Each number is 128 + 24 x the weight over its row's rms, rounded and kept within 0 to 255. Layers, rows and columns count from 0. The size above them is the row's rms in percent of the matrix's.

# layer 5 MLP down, 384x1024, rms 0.0406, rows 33-43, columns 768-895
size [101  98 100  91  97 106 100 103 106 100  98]
[[153 152  85 194 139 126 147 149 130  93 177 118 141 108 114 143 172 126 115 138 105 148 142 132 108 100 115 135 112 149  90 127  90 126 140 103 157 173 106 145  95 122 127 140 126 147 133 119 117 115  78 150 161 130  72  94 135 140 136 128  82 138 120 127 163 119 171 154 112 109 145  94 133 141 118 128 132 138 119 137 130 117 188  95 129 165  99 165 119 142  56 158  42  56 190 140 117 142 132  65 146 158 126  78 124  82 129 180 107 159 152 123 115 100 123 117 139 124 121 164 128 103  88 144 135 132 113 160]
 [110 115 115 110  88 130  95 101  83 107 120 129  98 116 108 116 144 124  88 101 124 192 123 133 152 124 140 118 166 110  96 112 150  87 117 119 115 130 115 143 113 166 174 135 115 132 124 126 139 109  91  85  84 134 148 111 117 118 161 144 146 151 144 146 115 142 109 146 147 150 100 119 143  73 127 118 160 156 149 134 160 125 129 119 138 123 109 159  75 138 117 115 127  97  98 106 155 116 145 102 161 166 103 105 100 124 176  84 107 112 135 131 124 124 130 131 145  97 142 138 173 105 139 118 141 106 144 144]
 [127 150 145 102 138 180 113 141 114 138 140 166 131 140 122 142 130 152  95 139 112 103 171 135  99 115 123 131 130 118  90 117 131 125 127 106 143 107  96 146 124 123 126 134 152 147 165 104 185  97  91 137 130 137 104 101 141 140 159 131 102 139 130  94  69 145 112 126  77 143 106 110 113  87  55 139 125 124 139 130 148 110 126 123 155 129 148 121 100 153 170 156 110 101 131  92 131 113 131 161 180 113 147 105 142 114 135 121 139 136  79 102 149 108 150 103 104  98 120  99 112 152 112 163 107 154  88 122]
 [114 144 105 116 153 138 125 132 121 132  90 137 119 128 149 163 116 142 103 150 146  98 122 106 116 178 127 122 121 121 143 150 107  83 126 172 126  69 117 124  66 167 104 108 149 131 131 128  90 120 155  85 115 114 121  67 142 130 134 124 102 139 131  99  93 111 121 159 130 135 144 154  94 144 132 150 143 149 123 122 117 140 144 103 166 176 129 169 167 136 146 143  87 119 143  95 123 113  91  66 120 110 148 101 128 139 125 162 105 137 122 111 134 119 151 135 161 138  74 150  94 105 160 162 122 138 118  80]
 [125 153 150 107 121 128 117  94  73 123 157  94 142 147 166 127 124 151 156  92  88 129 131 133 138 165 124 105 139  92 159 148 122 128  58 138 105 176 130 132 113 119 147 131 126 165 130 153  90  94  98 137 130 125 183 121  99  95 132 110 108 159 126 100 148 139 152 135 169 138 137 112 162 102 136 192 126 138 127 142 121 106  92 127 105 125 132 149 130 139 168 142  94 127 129 166 155 184 125 135 133  90 114 140 113 115 156 115 139 132 174 161 119  89 117 168 157 205  98 110 116 131 112 130 127 150 127  96]
 [ 89 126 117 141 117 174 175 116 124 112 107 123 126 121 111 133 106 118 152 114 174 140 116 110 155 110 117 121 130 148 118 124 133 110 113 134 110 142 124 157 119 189 128 131 124  83 122 150 136 161 108  97  89 122 150 173 139 145 127  96 144 113 140 104 111 190 117 120  79 105 114 110  64 166 120 108 128  90 132 114 157 137 112 160 126 109 107 151 169 106  99 112 154 100 144 144 101 109 132 128  54 100 112 105 129 135 117 151 116 123 141 126 108  91 120 129 115 122 152 120 146 154 111 137 124 142 150 131]
 [ 99 139 121 144 135 142 100 114 159 103 117 119 150 123 153  94  97  98 104 132  88 118 129 133 125 121  88 141  74 163 105 130 127 136 122 168  99 167 120 127 175 106 148 164 105 102 120 140 140 160 139 117 151 120 119 125 117 104 109 154 113 129 143  84 106 145 149 161 136 128 140 154 135 120 147 119 105 179 103 141 181 139  98 120  99 101 140  92 130  86 148 104 130 113 137 159 122 125 121 124 129 118 127  95 136 155 159 105 174 104 101 140 177 142 143 113 152 115 157 118 106 131 112 147 133 142  99 130]
 [104 113 106  70 156 114 140 110 135  97 148 141 107 152 119 106 152 148 132  82 137 136  97  98 154 171  94 148 106 131 107 114 119  94  75 134  94  86  99 111 143 130 111 122 111 107 122 172 123 141 145 110 131 168 141 106 113 168 117 108 121 101 138 187 109 132 118 126 145 145 155 160 123 123 115 124 122  95 147 142 147 118 114 109 101 138 131 114 125 136 149 117  76 135  84 145 143 157 148 112 114 120 138 127 126 114 135 166 132 109 133 118 106 151  95 135 145 132 136 106  88 129 146 137 186 131  87 121]
 [113 120 122 146 144 168 112 132 125 112  82 145 126 146 117 101 146 119 147 143 111 129  83 131 161 138 148 135 169 132 124 155 143 115 114 107 122 111 181 133 119 103 153 128 130 126 149 125 157 107 134  96 134 162 151  58  96 111 156 121 139  94 132 122 152 111 122 123 134 170  98 152 106 133 138 148 140 149 152 151 101 120 188 125 133 156 112 110  90 164 112 120 125 152 126 123 127 115 115 122 172 119 154 149 140 100 133 134 139 114 108 112 152 144 104 125 155  89  99 125 108 148 165 106 107 119  90 152]
 [101 129 143 116 133 100 156 162 100 165 189 144 149 130 129  96 130 163 138 128 133 123 136 102 103 116 149 117 117 177  94 131 124 124 113 100 140 104 102 118 140  93 175 122 105 103 145 155 124 107 146 121 127 106 158 150 166 153 190 122 128 138 108 112 124  72 108 141  55 171 141 101 140 139 144 150 140 105 153 113 124 137 135 148 120 117 128 153 149 145 157 121 170 104 100 107 124 159 138 124 116 143 124  89 122 125 126 134 135 116 161 117 122 152 135  99 152 150 129 145 127 133 110 101 117 119 126 124]
 [ 91 102 115  93 106 174 105 112 104 103 140 146 110 163 112 122  89 127 153 158 113 113 134 147 120 147 135 135  72 175 143 137 109 117 111  93 124 152 135 117 112 135 153 149 128 100 145 110 140 155 133 122 166 138 111 101 132 119 131 132 161 125 109 148 149 104 128 155 104 117 146 104 112 125 120 132 125 116 127 149 103 135 144 116 158 112 120 141 102 113 123 127 144 164 108  95  95  86 140 144 108 119 113 120 140 113 134  99 129 149 137 119 126 128 135  92 118 124 158 141 150 125 116 159  69 142 159  90]]